Part of a small language model's weights.
Size: 9 layers, width 640, vocabulary 8192.
Architecture: RMSNorm before each block, rotary positions, capped logits.
Each number is 128 + 24 x the weight over its row's rms, rounded and kept within 0 to 255. Layers, rows and columns count from 0. Numbers have three digits each. The size before them is the row's rms in percent of the matrix's.

# up: layer 6 MLP up, 1728x640, rms 0.0433, rows 418-446, columns 480-639
# down: layer 6 MLP down (transposed), 1728x640, rms 0.0382, rows 418-445, columns 480-639
# gate: layer 6 MLP gate, 1728x640, rms 0.0414, rows 419-446, columns 480-639
up418 099:103153107150112148092105106152170081170110167105138091104139133166078176139144154143116119139110087116099160129129105099115133115135084133130093120125136138102078125115090083136137168165134168155148144166173115139134081123135141141100083125100126117128092149115117124118172105114091111139107148091105116141126113137130133122109162182142116163127105169125154160088104138129150101103124141077146123090152111133126149157134116166133160156148111096073111131125132104131144159092120108
down418 101:126081126129188152123124139129145125124092099133162163163146153106129163131113129108153133142130100087115125121105160175099135168142130110120147083110122126124127146123152111139118123127114116116103164114143152143140155126093094120110113146120146124150178125127118103081138108108128132141120151163136126115127135123124118142119106115106128116161142149103098138102109145126101136138086154153118148140099137100092077129115146123105142157117100101144132151094129119139109130098120087
gate419 099:146120123150105097111152114123151143118080163148086105148134150121093124072111149145144087137114103112107144125105120117142110093174136176143155161131097144116141129116107134157158137139114137126087159158146091131133116147142105093133117131149104163088139132120116094138148141131134126127163144155104140115087129103123143131107110137139091141127099107100091162165165136125163112153152165121093151159076139116104135113152132133109094145139163083141129148143110098092101144108088148
up419 097:141152167182173119088115116090127126162117108105111102138144117118090095146146151141109129150117111118112166101139155112131145091157141125084092163107127124105076140145167141114115131139105131111130120104135095127140136098148099113121136142139103138120133113130157160135111114108138133140110152158102118124114116141135142152144137093129135114132114132111122154147160154145141091122148115122145063125126150153143144124113136145151082159155161134148133124137154146152158157168100157
down419 094:083126133133115147142143163130127140092115139146154118158101089153118134126120124135099116121163109115166118137191169140136122139149126154159158094125156113113143119122168168093141113124123144165123091151126090158104101163131104159127132127123126053100101128121130118133091144116077135159193123093128119129119147179131087107183117131154111160109122121185107128130120168159140140109183157130115107113111139128152121132132123168120118099086130151140090155104167070119134147121121159
gate420 101:137083110110146132126129118082109169146093149095178175116117115118085151086114108154102109156110109098096092135144117122149156139115126107109144092141144139107114125147152124143115115133140111094122094124155130163146107133097132109109160092132143144171100172144169104154137114144119189137132110067149166102134156142083121096107091126122132161167139141152124072110100131148158110143129115153101153140099144127118150103132148111151154155116144099112106119118096137111171111150130160
up420 102:131136133108120095112123121152091148121176118156108153114095066114115115110121118143135104093125143093127114134134140131130134128135178110098126123145148123103148112152136116125102132156124100123128138133137125177113096104122114144135151129147123114158161145121098151120111155122139110126131153126140169120158154173136100149117149083111104096127100096111098111156108119137098108118146097087163087157112134118140143110164130087089168108122142081142188130159171097185161134123119135
down420 101:116119110097110144111139138090162176116092129110066117144155146142105141105103146119130097145108130142140127127169157125119115139135106124125089124123177151131139118135116107142118093115163203146091147110143114164200119085117089158130192192145133120129090133146174132103145130136121100131124127153095087128131118082121140092138124143128150131149127199093121141136142127166099140145147143153143140212104121107156103137158146110107137120141134109158147130128141100116117124128129137
gate421 101:148125128064125140160132140154118122158160153093096105133091123132158160056142155168151097099142163149119122166132137115082163153083121099086131100106114133159124088096089161093146158110144121181098119148115162146118151113150126147107156136125119140135109137155130120141135140120160112140149149146097096100175154121130134184151186123186136111108141138127121121163140118146108141112114111140163145095096099165111161144157110161145127107090099139130112138152111133116113115128134128
up421 099:117153116110101122082116138140154135111106130154110165117142099099123178149136100096144124106074182083135108127161121106128144145135140127148153154101116135139117121125113145125113105087124083080110121104177103062180113120082112113131163137114163148147151124117178136183100103097135158118106159092113125121130105122151152166090141155084117155103162180166098169100133108107110124082095138161141171106164135104115127169118128100110146150103124152136147157154110105141125115127120131
down421 099:164095098182151141132085155139169133173141143181123112182137170147094120115124110183100114141144110145129153088138122174127113118130139110104148100135164147134109160132116152098127122119102186108106110123134163098108125169103118159103139145135119154156141152150115157131109168159140109119133128139135113119171128118112132147110134129132126116133143135114119086152151119118075119086121111086164133125155103143126158136142114129155114085126116134102084088148113125130143137146150121
gate422 102:164055132166135151166112112122117134117099102144126112090081131110165114111091113133145150125139067126078139136135152115124153130109099184112131116118161148092127131132122133143133116132153086164158126163073136085117147148091168142101132149147149146088125142120124158094142110134139108093110143151127109147157146108090104137157114122096131136103114154147105108162147086175131126122142154125117168143088143101104151120156112149124117133082083149156116132096129121152108164131154120
up422 097:113109146174181115089170138100123147138134091143127119132142109157122098131146107125125118130152113133147173090107118147124118143152125119140089133112130116120094149138129137121132117131121076131131134115109120099157129158156141152114137135120106182154182116153128137152165111086104136122112108145098164117093107099152113151123126129157110122132149149178173100142134096123133083121142120108141119092161154162145115121092146144100079130123142156170143121137100099079153111152088090
down422 102:123134097169096182104121112165129085119114116107145114132136153110147065118128133155130130119118081114155148120111137088156135124129072154125128125115178132119115144148122138112123116146091118130154095135088124143159151107090153114119151144104164118116117143107106153097114118139148102093144152115124114133145145120122120075139148124093142106101128136130144105156126146122085094145130117109153174135110122108115088136121102129181131158123123147134118108094137159140103128181162123
gate423 102:142148148107142128137145140157147103095119137116105125182151104176104139103098172143152092162119154164152114113127093116131171117159170112106129120095154130153126130107113083162140130125104114138151164122115100152176163147104167093146098146097112139147144109134120128117131112084109084171143111124082128138147143153118104092149111107164114174144098112100100138134135110141152140134137113133113108101125162137094124118134133098093130131151125127136134135116140134158122138138104143
up423 101:148162164142107147116127149100144167108141150122138115154105130111114097175119146134147153157098122141101147124108112155103133116114121153109124150097147106132137119136125151139127114163134123111141128151109107126179126141113114075087134166160128133167136142101127146145097126114176153136139162119094126095123124107093165171132054112141136105101144111117090123108149121134130123120154124138111126109123151105113131104121117076095141121105162156119118136153136167140136175158125140
down423 097:101112114160120136113123148143121126092100091159090158117172184084174165148111115158106139146143125103101114137193138118077140121128100168084158127120122117123142140066148137087148156093122140095163145127169167159130144108151076167123154126120099132136123154115083122145144176101159140145094197173139114114091079122089147101132185126112144098111129180145125111134135138132109122148131137093148093137119127102180141109074142107085101177107174078123121159121175127116151153126114158
gate424 103:114103156128149155116115105165137125135130122084148163130111132170125152152129086177103095176150110135166124126144093103127126159164116141076131143074137084136082170117127120091122088143128123146121145141122129122126107170132136087136123160145116167102100122143098125115097119109126128146132151137123120189135150138123107097127104069091165119123146125121139131133190107142109107142168147152139131125173127136116157117142153108124124075093103095123094147116146184171112127157142116
up424 107:149124153119123119147114110138143127173135135142130144140099131098137153137134115168156129159121168150095163085138140132095152129098150127125177116134144088144158137104116127161151133118131145138106152158111124104171123081168094143105100159130174154137124103106124123116124172148098142177099111139146093092153091109167125121125140111109109111064139120125109120136124119113112114147081087090136134144117110101118113149111110099106099090149091139121168154124146104105125104127142119
down424 107:105165146099118148110101126127167167102169105096112144167160144157127133158118118097103132127101146095094128098108084055131110160072069136171100130128104116150150106123093125143130150118123151156128121141144145111089108108141148140139149148140127138128122103144127092152125112142131154138165158140156110129147170166164109091128137151153144094102133134155106114089137125153159152140129148097120127114137117122125128147156099155141178140158123127128124122163134083099113102148092145
gate425 100:109177169087124083141118147073128154113118179176155097124116107143136108067153137122106145149174151165127148110159125090130145155148101152153139114137122130156125114096108127122135145116139126112067150173143093138112146137152147116115123131139139135128116123111164133156118166113118121124149093093130124177165174117153121146145136127146097083138138062115140155105124134109109091121089111126110126100143121139119105133102115113159159161156148123147121141106138120113157147109128151
up425 103:138129128175180136176075096100115125144128127101152152132133083133130100117108162179143136144130077121151141152125091118128146106102134168084067126116155110128152164171130155115099156111145083086122126091104115138159145149146152093100120122118163117140085143153125104138157100130138122064134143122125149157131139154106113142139119148108155151149141156133181123175121124093091116112091118141152166127094138144113093091127132140096147128106123172117127084130120108138098114162096146
down425 102:144111136148064150129213177134113133155142115123117141085111172146148126104139163166148133118153132127148162101122122094157087143098096129129154149159127161104113130114112126146099102132160081101091077132123111166153152111188128055112143139089132180119118108131098095088119104110139159140108124117123169129146123122110141132110104159134138108127166088164112117132124082125100160120126113150062136112139132142146145132116118135111142113120156135128096102127110137123117125150138147
gate426 103:111120124114116102129130115104132153153116140160101160162136147140106161143176121134137104143136137101086168123114166154095137125116108171097131101135136133109151143165153131136135137157137113115156094111159137137113172107127127150065098102086137131108127158158144113108122095152128100131111135128099116131156106070118126154088145149139112099080127111123122117115184115112146090105137155094114134142124120135133120157125151139128113126134162146110144148094154143136107129108144156
up426 091:096094134115142094140114143110128125145132098136113126156100125151121091157161114182116140139133085165159139095107112131168186124165099103125143139068133130115143167101157146133117162094158094162114148083110095123117107150134162137123136161113137147132138122146109141110112101097131129080058123165095137114143110145120110096142105139179128151155165155166137116105123143132091134130108142186124104146141124144103135111156105112158096134109134175130091115116084125161127112115130128
down426 097:176163143152121166123122107155126123125155163147100140173141131104146134173104153156151120119120083131156166121125109117152107108099138132109169100060098119119118124154093112146149140159177151135152137166103102063137103129122094134073168095155108158172125120090155115131138175114125111117130099130121123161119138129114164088147101141109135135135130128113125169141118109123135097129133110136146124145114090158109096130126130084102118110152099151111109148179098179157132112126113118
gate427 102:103119105123139142153111126145175157079133138140137159117123108101118146142165098137143146170152108134108157174168131110148135148151098126155174096100149139148107137146092152121129167129146121151106121151117100109146108096127129175127122116141124168107136144061098138139108156180116151096127123120138155134140145138094139144104135108109147159127109140117139139144131135109103132148170153129114159125085105114136113138142149124148143117123122149179108113096113161115152148143099143
up427 100:125148150108124159151123142166079135160144117135113109117140138143083115109135100149175116127133096159117103133112147082119111127100143108112109129091086131164132162122128118137173126144130140136160101135158121176160164121173131113158140157114128124141159156111138119147123118095132124115137103087111173127150099139099166118150104111170151173114148115155142123145120133126157135101102130165132122160141127133149114096133172089110149152099117152070156151138165153121114093121142110
down427 101:169141118088101132130111145100110131139124142081117109121093163112151140139100130191158115132124139157157190119120138136116132128146141110156147132130105115082132147119133085118104141171174124153138132168141069181108129102121124135121117114117161126122126101133105115132125136127137093114152089158149153100156152121133088119102139154120103168141143133136138124115142136130122121086102097111107147090110150104112092137119165138079148116124129128147112151134097095106137120133122129
gate428 102:110146145157097104126160138122123187170102147102138152134151166148108105150184142135143136128148086136122127139148161133133132155174074185068142158092187152119132160110106182103112169115138156162109106142131123128106160134121099110110091143144158132116140100103154105141103148158124113148130118143144171138102100100143169088124117133110131121127117122093153129148134147147159142107157118097161097093136123160155115119131154133138122158099133151120131081109131083157153169106158146
up428 094:163129128106104095123128142160132121141148138119165105142111114132136167116135129114119154149127127145129139106115166130118136114106172114104098120180144137120122170136133134160097135109154108115143169123165134136118159095087117115134097143106157134106126148142125132137178131153114160134120131119100127176141145149116121107136152131141143085089107132131102119112157133145097077106167130176156117178160105156115138149112135174179115111148149132142107163120118160114064157136115150
down428 095:163088162115154157164117110135143140137121148132119104134098149096101134125124087165140175132113154093121137133155057164079126124116156139148134129104091146164104096098123138108095112130093137114122167123101081093103148150134116120106085089143129130129110139084143125115100081114114163126102164172157135173102105152086169160104117138142122118147131155143120094113096159133091149170128131164140085098103140149113125129118149117181130108114129125101127143092084161085120131141140165
gate429 101:143124158138162144126171129106100140122118137121146160110131105137103084123119163127169122125126132088144119139134143119121138110120157137139115135111134149144158141167168139180148177169109119152125149154143105141172152106107119180119135148134120102150137101123114147131136118087110082146134156124186166087099125123133177138119097145160130101163142082122147132131152120103107110134138133159135090114104118149116143118135146146145114099125133128152115145082116108123145100120114099
up429 101:116089109106099153124113150167123140144118128116143165125144126141151145107109121148100141109107185109119124113128103149138099155147133154152086099149157158146135145142112136147134160079080139133093094079146108150116125107090111115142138153107148146156139153101130110168105170085121091115107108113110102127106174126088097113144118126144130103132137118088127165143120125083117116152143130110138111135137132143114093099133090163155170161138151104161107139122099176104133087123132109
down429 105:087125110137111144116158129145157145112095117150117142181118140175131105140108144140114116138123124124092110158112137108120145139145149148139135108121151162097102122134131117131161144133118112098138129104147087143107147156151143133095166102123153109112165155076148126064133142126120123138152101137112117072132142142099106134153102139137126088152120153089135147135107137119087147092111098103181118117106098167111168129151125132131118104109074136143191139118161168113136142169170114
gate430 101:143140112129141109113131124133120143077124101094115143145137097115105128161117115145116144167147179107120128097091171121107097060100158091156143101104107148168129141125108131133115147134170109144101110103142168138148116080093136124153136109132103098155147182102113090178154136118156137075128089143102122080135125123108119125135134131127095155145113092124094129120178116123096147099135088170110164101142140160158123145121117106139128135127110093093119114140119141129145135142137114
up430 101:159109156111114102122131127154138153138100134127131102156170136114145156094152173151139087160146138127095135159124109111109139132150194119147107150148121109107112104160130112111131168115113099109099112153126116075116165097149142122122164161108134136170140175135129120115100061122124156139075100122137080113116086088150134133127139176138154156141101108146141142162128133119114143106119135081104094098133128150140135185107117122127122116123071097154123150171153142123111178150111112
down430 099:155121122121086080123113125102131108129098175099128120127101113132108120106107147090092142114077145106130159152096153105150128119112065125105157115088105109129129145144114152130107143071128113129120157085116156119130132151126123126122075097121121124129094134159148128149147131165107136082105135111115159117130121091100075150111108153114149106147110106122135075150136125095101139114145110107114116047127126161117128122110146104096147097104057125125100132099156163153135113139103121
gate431 097:135136168170090116091111121182136128123092104162156154111130115161127128155099154094136151159091141105096156121104084104106160105149107172103119105142098094089096156133099124111102125096117113122168124119109114103155117192136106158102108107095120158097125146136101124112097119075124131126123147103126154115087096143119150101138142116122120114112107139096128152083142128105136105153092129186140098123104124116144186155146145149106136139088153187100132130131106139108186102165123120
up431 099:164116138137122160143130124156144150091145144152123103075180166139136092116081138114179114119094107166124119111117136127101125131130138101119171087158104166092157170131138097141132148122109139071111125154124154139127166133107142132132145138154088105111113129112132140163145114159087153172119126108126121094125101114101182121099099122120104152161098127155160115103124167100087124174123084144140088110172126102140144101117115162134121098123123131106115131123162126131178136146138159
down431 099:158145131109086122119142154108130108147144140119095091140142121163109157123058167089104108104137134118118144108127109112082128149138086153139104119130165135109135150108155127116146099149102134143157143145145150128167132104162161122151145126108145147127091140122138111145122139161131109137118153148104152140162139108120125136190132164100095115135137160142106100099094093104141120114111150126121112151120109088100131111130143160121128137119191139126130124135171135139117111167094126
gate432 100:142126096106122111095154122089117155134067124132140107100142133143162130090118137138150117150163109152137169109140108134149115096174144139143121101086114136152089150155107130144108148103130118121174139148136111134154102154118100102120093147100102114145143117081102142113144126097150155128149150129142113100129114128148104114125144135122156121109136134127110169097135117128118143151171118151119137159122140172119122129136080114167130165128132119159115117164102132120103154160121165
up432 101:089136153115147135070120107140130104120162115144132150102109114109124133123162109132149161129117107143122156101104109177116087098183129126166118128145142099147098109141149096106118118147149157129130089108093141110133091121145147147112106135123118119129123150119155156160141127121145135124138119152154106099154092092109101177125124124134150131124138176122147134160087098144122088182122169124086096133160156104132141146143152121132143169109104128101105149135073141107140128158108101
down432 098:123108118118144106127135108129103105127087123089145148129128152118119124089142171121093145125147171126149109175152149150157116176148161135116119149109170129114164111100114163149129119151131138144131164123115112155148191171100167132125144113184155132125198152133130125125132084159090133157114111161065129149114148145116101091174128135110152121175161124090168153114159159134100149120135114115156121089100069145131141149126104136104122161122164123145144104121100105136157116138104127
gate433 102:109163133127092149104114158117132125108142145121146165117103166121166115146147124144097138124117154090123104111119133132123089146149155116145106178157109171118091110151147085148148132150119150135152151156132138137157121106124150107142140132145106105131113069109157133122120122143115143127096147142153086123181123106134102160098109130153142143158137100133174151119120109146110143120133132146125087128159114159121142134127157113160135104130118123134107098149113141143149123120128126
up433 100:145138129109130119146155132154135157101128122128150112107138097156113115104103143176145126099116111096138118121153158175090095131162152088120154155121141092096151106171120114147118147161141107116132101174127104114127135176098175112175160119153078114117159139125158119151137112134160140192120162131090156129128152127100096162111130169119117133155104146163131141117154116095145133137114131140087090113107118109132138162182155104097130108123141130146156135102152105118115100119099117
down433 104:121138122130136153113098095128117125153120133138085120131083101097093130104160094155149084124116141116115171144135135132129155190126102109117117096134118143127097149145158134123168129108141109165113135135152123145161115143130115107098063145152113119113115119116084109151104143159155105125130146078098132152134138128108126133114086115157151150145147129177115118129099128107133161125157142133155126084163154067120159144153175117150126182128098130117129126153072095096130147108149181
gate434 098:129129140144167133112090103136076124141149152171139117116167121113165132126119094131131161159092144123153103162094128125143106097136155119096099158115127136165139162116105181079134062094163124125141089118132122124151141089126135133131122115186105129140126087125140137151125132105106130110177152146151125149169144138142147115149137104137132115102157116103171134165127115144128096138140094147149139121132145140113118129118138144154111133143121141111152125135177136142156167130169091
up434 095:118096115085112092095106145102158125172166130144141103085104111143131141176155158136168124153129103122108100088127134149151155156119158109088172143144185131110182124112108125151148148107100163108129138120145180140132144133168151150119119152102124146137136126147140139175156131145120126157094125113114085146126110163122170165119108103148094090141113094122143149163116139127108153167147098140111159139143125131128140087097153096147159152097112154165122104092175142123144095101143171
down434 088:123181172162165084140130106137143108105101103113168072116152096142139155113179124123121159135124166077151118107126153118147138145132114136143113116158117091154120126126149131118160104115155125128146130109125100074140130096125113098162141137126131078166099116123126100097124174129101127135134117134129146105130134132168137110110146125095137130149112122162082118169128109174129103111122095132128189138120186122133188141115173136175081129132113071121097112133127116093149094099122122
gate435 097:153116114131133111111122176148088119124115152067164135145087107135128140140143151112119141182142098143144149138101135131161106093104149133140139117135129127168103133104139133130103162129121110127127081134153095133160127108097108092111151129139128203134144168112132113111127141133119122135097103129106139164115091161096110100131179141122126151154151166158146105103109115147109140157122120092154112099130132101118094167159141104119146133123117178166121080149092157127114141159114147
up435 097:102129144152098104142162167145108127116163119132144163113134116111141142150152174132118070122110180119143147125134144131108084118088098121118128173075146134137109124162130137122138129141173145116102113139125132163120093143156114110126143132147124164088157131122077129135130175092166092108153087151149090187106126184102157140149127138142143143187146164156126179157114112142159109146129132091127125121133130134124091109135095107154119106074115144107145111114130086139120173138130152
down435 097:192145164150126136135096172098124111155113150125142118154133134107072144084133099139121110155141124102095132181134141117142119143129110115131111118165148116167116144140161124145105131121162183105126117099099146131150126092097107141175150136098161170114107131138139145117123126140123140131123118114115126124129127148136158124093165124163088142099119137118085146153127137102178158161156150094121079127104159119131154134099140132143140123097146072120099117139138149103143076116127138
gate436 101:132113141148102099169144118135127099076142101111126087132123104113128145106161106145107141123095115135139083131146145120116145149159168127151087133138135140150123141157146111137142154111102150149111135149120148181125127121183146110141135128127142145086126101134093130131138099154110167092143091124156142086144156130139096161104169093126128132132143120098109149121156134169120110104157171128092119142105108134119105171146106139149138106154141118137162108129111122138124158079146125
up436 097:138119128105170085103088159092131127097142093123120158090103083089142138143125111140102145148167128108090162136148129097136133155120117111100173126143120119136107124115186142116162143107121078125089090110106143103140093165124127121128152156142125172117083141148124145131116117139118159113130157169115092104162130122171152141150165143109114149155143165159095134108101137116118127130141112165152119131130136152087110148125159158100106103090107118100153154112121106145141097135123084
down436 095:119123114134090112164096162126135146071121165126127107156117157136098087111133101142178108094098159059129158105124110148072097122149121147109110132150142117090124108099117137112130119114147140153128188159106088185150112093125168147107130160112124135110097136134160104134108149141123113094103102114136113105117135093143140128116144092098099128099136141116131146104152093134097105120136138103156124154149128115146140197128133177123103103126128150107103124102153138120126142133078160
gate437 098:166148106158077147093134133115159170125135083113119094121108179119096160169122102154137105098160105120105124084121128179145122153150157099106107115116111091149109134134115111140111114073176148082123137152102146097121162155161105113183125169140162131092102088136139177105177139114136091120093141146125141096124105115130137109112134142121104066118133138146102143130126144130114106116110167140147144148145087101141120120135136098112158114135100148170147151126147112143106111143104168
up437 104:107112134156113105135082104131153146151161120103146130152086158147114123132133130138119193126172111113117123143127111127083106107158096139120100143108137098160137164120142123161174156098172141107092134122148085100156111109137115086110176132154139154146107132146162123135175104101146127123146114178161128164128177126116114116145101118090113104131173145128110092108155116156136130115106103079094170140117149173086109146147145174114212128144109140129093116167135155144109120147152120
down437 102:132131126125128137143111129135141079111131096112166116119100140124126157116124123125127084105093120133129116158104113147128139161161130127124112150112105129117104119136131104123153165098109106146130163109165122090154135167121135137116133114134111119086160127168137097142133146120146086096114158119157126126139127168119130143116142206114167119127140111132161130147128133099149152140163135131137086077162114072114158136173157092153125124135100190153137182135102150105137158156129128
gate438 106:083108110099193152082151123146122103106123128162141111140097117096179146127158137141114143134088138091128108163142115143159131087129151120110116138105115152152167109110140152148089150121122131146147186125115181084127154130151126135173120089145106095086162165117131128134112102120177096096153093137101109179107140135172190113174186114124085144097122171162125108126119125160112105116144109147134146164163145124126129150143100129132123132127125106155113167122102105124114153122110131
up438 099:134119098147178137177117107119093131133135145109125062101151126081129110138115125134113087157106104144115141128097134096118128087112097164103112086128083124141086146109091117127151101095152122115078129127154139135156140101116133159112138133151144131150125109134093112158102107146150115117165160173133147157099081102118112078153173081139117143084119119101142137117158119177159118106145142120104123131126123154095098109149138111155119140174156119155151157103100120142125150115109138
down438 100:118141107130147103072096129154128144057127130145113111148124100132114111141106119095119132139086110101137169125079128118075148082088119141151102147100145111143120116129108121119138125107166108126146090092152111107113134150145090116163153105160147094138100111101097140080092123046138129100119113146128117112105122125129132131156140082147118147101121150115128128131140153132111138122145084177195121136132126088094137119102124114139118125093159089133156141115119123108124118136137137
gate439 103:123163149164082108149127144144122126171111168161141134146172114129133111159148159119130090109122121110100115157134147135130148108151093147154110134113119098134134109140137106094086107155122123153086151117159144160171092138171135116122147135128183137084152131106154174133137120101096070138157103104076132112130073110157174132144108155160119104109124172178155118096137135168109159111142153116124150158158108137135075094151133127152131135114107149075163136102108149121125134122116100
up439 097:178110070132127106146164117107111157127148088161114172140118125109149096122110139144159138100129139173123072134123086100115088095130145102157113123148143190110122164116106103098108127094124121126107094150165105148102106098156108101149077157129095120130125104100092159099088132096133119100103141172183100153124171153138164162137113096097144160098138152082142104105121100138137150116147146129098163139106166108143107131122121126105083163153136101110121124112088137149149105136143130
down439 097:129160120116074120107148136113114118128151154146152106116130121106110103122155122124184121155111107084113101088137094112153146153124120172146124125100150096086134123106129174113125139098151117125130120110080132146152125116119144091148152140158114142095106151102146110134141117111149166124093139112114095115123115162112111085070133141129135134121083135062150105101124123167136133129169115147124149106133164182151119152113109124162161120147140087109122143138108155104128118094115146
gate440 101:086107114134087084095103155101121103139161164111115133110147114151138113116125164122133108202177091174111091170140105143128170111121154143096141111144158103142120143126160147122170130142110095109146119069098108112155110116127146141143139177098102124151112137078097138128120142108140113163135103118127132170124154162109151099125095182133123121144113131112122109154156139076128137110140106138133131130131141161128110147158087125159156165166119094107130099149093155089145138177129148
up440 102:105110104157081077130167130085122115122113138138158091132111133155149132102123168117099169097129114130112173119096131121124151092105130178112109155114146147118124096158117152163114150120083146155140161141156114111132160101145110100103109132101154154182151148170139133129139112115173070121090139167149107124135111158165120164083152159151131147109149143112089169084098143096091142112120139106116143165091110098114135110130117163120116104124133112138101105101113114145148148137059142
down440 100:145095171157129134136126102164138127153166112153097114100115147119140110109151157136140115090155109132102098143120118079105095135105139122097113104131118109104143123187112141101129179151105103156152143133113132138117081141156121116161094121103120115156121144130123127127102097120123147137095113135141150101083102118164101129121109119168099163123171160125111154141162064116123157113140147115168100111134186138108107108148168159104160164144138140147177134127126157131131133125101123
gate441 099:118125155146155118098113162072154103103106139148127160162110106155140153171162161141134137129117067183133073132115123143099099116164121124165098103061150150078153137178142101098151127151134143136126159067155169150110157121142132157167137174147090092127122105156111170132153150098119136133136107101099150075129131165144117137155140105147144137151121170136118106130109141158142108163145103129119131122135157106142129131112156115097100109081161134093137100127115156142100109136096148
up441 099:121111112149096109092147126196165075111116092120155157161118135095145095093134143171157139085110134157119108157087110137090142133115113150154126109121088142071128161127139130122157107104114125093132157122163107179159129141152147164162086077101082148154112143141097117147132084106156137123137142115167087159127136127110116140152113139087089137124110118115134145110151124132135115132104086119113136121115141131129153177146151111166160126177093166107126100154122134128136166117154163
down441 099:135091145152113131144114125113143129120121162151142121131120177165162172143136140127071150100090140131093133118152139108099128132128108096110101129114190135122183107158142150133137158117105136141166100126096138061096122163076124120084166166140128151147118126114138129107077147147133146124093133129120150096133091116105108096102142056132126165109090155101134147123122146153137134120145152156146096152196136074090113114119150162096089138079163156112122125140140138110139133130100094
gate442 103:145152144104110138140131126137124125120165116100102150150113162100149133130166122165142161140150188120134111143089154114142119100141137133102139154100149104106115139156121113141136165105126159153103112134124144133138102104155100127128128173149156112080152137158113143158129132113120117080085113156099151123141177111092120122130081097145149115149165118114107077170080145106127111130153161123089119093154114157141135130119077140168140138111117115120136087138147110168130092119156112
up442 103:083150088125138130093142171129145108171168156099135165105127153134145159162101144172130087139122157099130162126124170121086099117147143110142136139143151110158076142122124118129159104106147154129132158137111150158107120113073137125133074088150155135163116114128130137142155133114099101132125130109114160073127085077118141140108098166132147082091106137109106150158114112152148138114129181113155102131147105147170140103100102143178116159124117102107076160152109128147120126126110160
down442 104:130185143146111107112136135137126122108125108144160116165149143123127132131115073096155125154096081099082122104107140146174122132136067102144113121087095147106084112098111151109125124077167120138081101142111117133104125142137130112119138101123110138181167145127148135114185153124115131075113141147140134121131112113183132121105125135114138112132139094130138126119146131113130137067164138184105139132145119103120138142146126121069083103133156117104122091138097153101168124126082145
gate443 131:160141147131138118149103125163120128138096138147098106124155159134125133168122183093140116116168105121080129142072127135116121137086121120122140141074132094123094144121126160137129109103110142128116136133089068155140115115195114084176142154173143131119136110148107104103124152161071131183138148155143141122166151145149136137135153093105109110126155127134093126141159101095128122122136076138146142116148140160133156147111150132132140097119124138136179151137083185138148135140106091
up443 132:134135109161093102163140104174158111118131133133136138099160117102139196084125107140126108139126136162120139096133119140164094179146123146107109141132138114138161115152122159124136120136104187103151104131112146126138115074119121114117147128125072139136132149134153077147114122111135156123115143139157132125119081149150102100133104188085116151123112128151188160119092128136120110151120125102092122143173128135148085151104143176173173149148140121142138156091133133118112134097179150
down443 140:126102109115131126114159143097138119076109093131164159136153144143125090148123139134134113126111118100108094115150115146131092113142132104144133118118114125131102135111123093139097091171145121129137135123151129135119091141148153166160110131127145141143109135124126087134149084103113075166086133107125154162106146114083117141127102099141128109112112118118115118129130155157130138138092129104107102125052125132112127091131099088133140140105127106072102101142145087119134109176130146
gate444 102:108091107132064122149129123142164100179120160166168151162175101139122116055094067143175119129164146143109105104129062131160149127145156112117096125111138130135084102111113146116102145162150092106085156138168150134135115123098098101120123127086111131107099141130100143134114140119106161104094119158106091114149161118086127107111143196140129169118146163119080141163129169110088148097132094096113177131118115068120189101140135127119170095127154176133128146122094160128102151112120134
up444 099:171100123119122158112148123169173118165108109132120144096117095108130166144143128113127132115119160109127112159147121130120124132167123065137083130108123143152135143159123156104117085165162125111102139094155122118101117112124094133106107123108118138124087104102139134115099115125111126125165138091150128126112111136192114067149129115129108175099198156143132145133154096124116136128167145167132120131113143130107138134159131153101172102140111129134142157114125093129055170118120116
down444 110:152134164115145117135114130161135149110123115118114089133137126132160116172114113107142131155144128119115169130136130106159109140069137127130168145133122149162163121109128102122121140127068118125169120135099146114164098130147135144095140095156135156163106154117128140135146100121133118126131115122138127131097109154113137110151116169138121126141114108152138139141130098147135146153171156150117113128148134139113121142106125148134106118103131131091106144137093135165126131152144141
gate445 103:153074114104109131133108142142080126156126126085147111132130134133132131126116114123124075120137126169136166125089115094165165170148144123174100171142106095109117095158113126077145135120104147135116146104127138112134110107096148161139157139111139127131137098083160169148144104160156124135138124135107137140114096114157116150101156127138136143106120103112152099114129100134124096102176130125111127144109114144102151082106098152100129153124150123118117116108156128152140110147131129
up445 097:136129147145134139125154107130099098147163145146147173103110141150159111138171102129127091163159168105185116118133173142115108089093085110113130123149170118135086120151138143129076150152148140143135142139150079105120116138160130157139101155185124149133134115179173107090201147110158114120109124110181138095160129127121088148176093138100103149103150089160111159109139165147097142143105119122113129139161161077168122112085097130102100109097130079121111139129103131084113119083091126
down445 107:131153129103094142134088131128118117141127100136095141107107090108133111114121113097097133138158130141109096154149142088098152129122116187105103111141187161143087119140113131104176152168158128127152151154143116126109115130131081154111140121107144122126126111134122090138170105099119113113108118160134129116136177155101166153152115143110123138091119143145108152126109119132103134103131121161132167133173114166098097147114136130123149130112128128155146132094123143126149123173179134
gate446 102:111101098111139161114144107121100095099115130109107105149162129138134101145118149146107144121097131145103162099109103100149148110158127109192082108115100120148134115136149107167092135147143146140105089151154107134146139133128122136136116135140132185150133127144110096150103108117126135111106158124159127110160122145188116105109083105120158131114198155170106147090103113139150143143147094177090150155131146161099144103121083072139123100125105159118125121160103097095134073115125138
up446 099:156112109101115135119107106114161118129119118103136124096123082150128122159146125139121102117155162155067127155089161106170111120127130097125147136150115149103106163134117131138087176093126123078118121126098122147189125100131117097145093115134079151140141138095160079133113111128080097142112171086114160209107125129152167150126157191184109147151089133127126121111098139106164126100103119112141150140112129148126144161139162175179111093111092156141092110106106134139158124168142122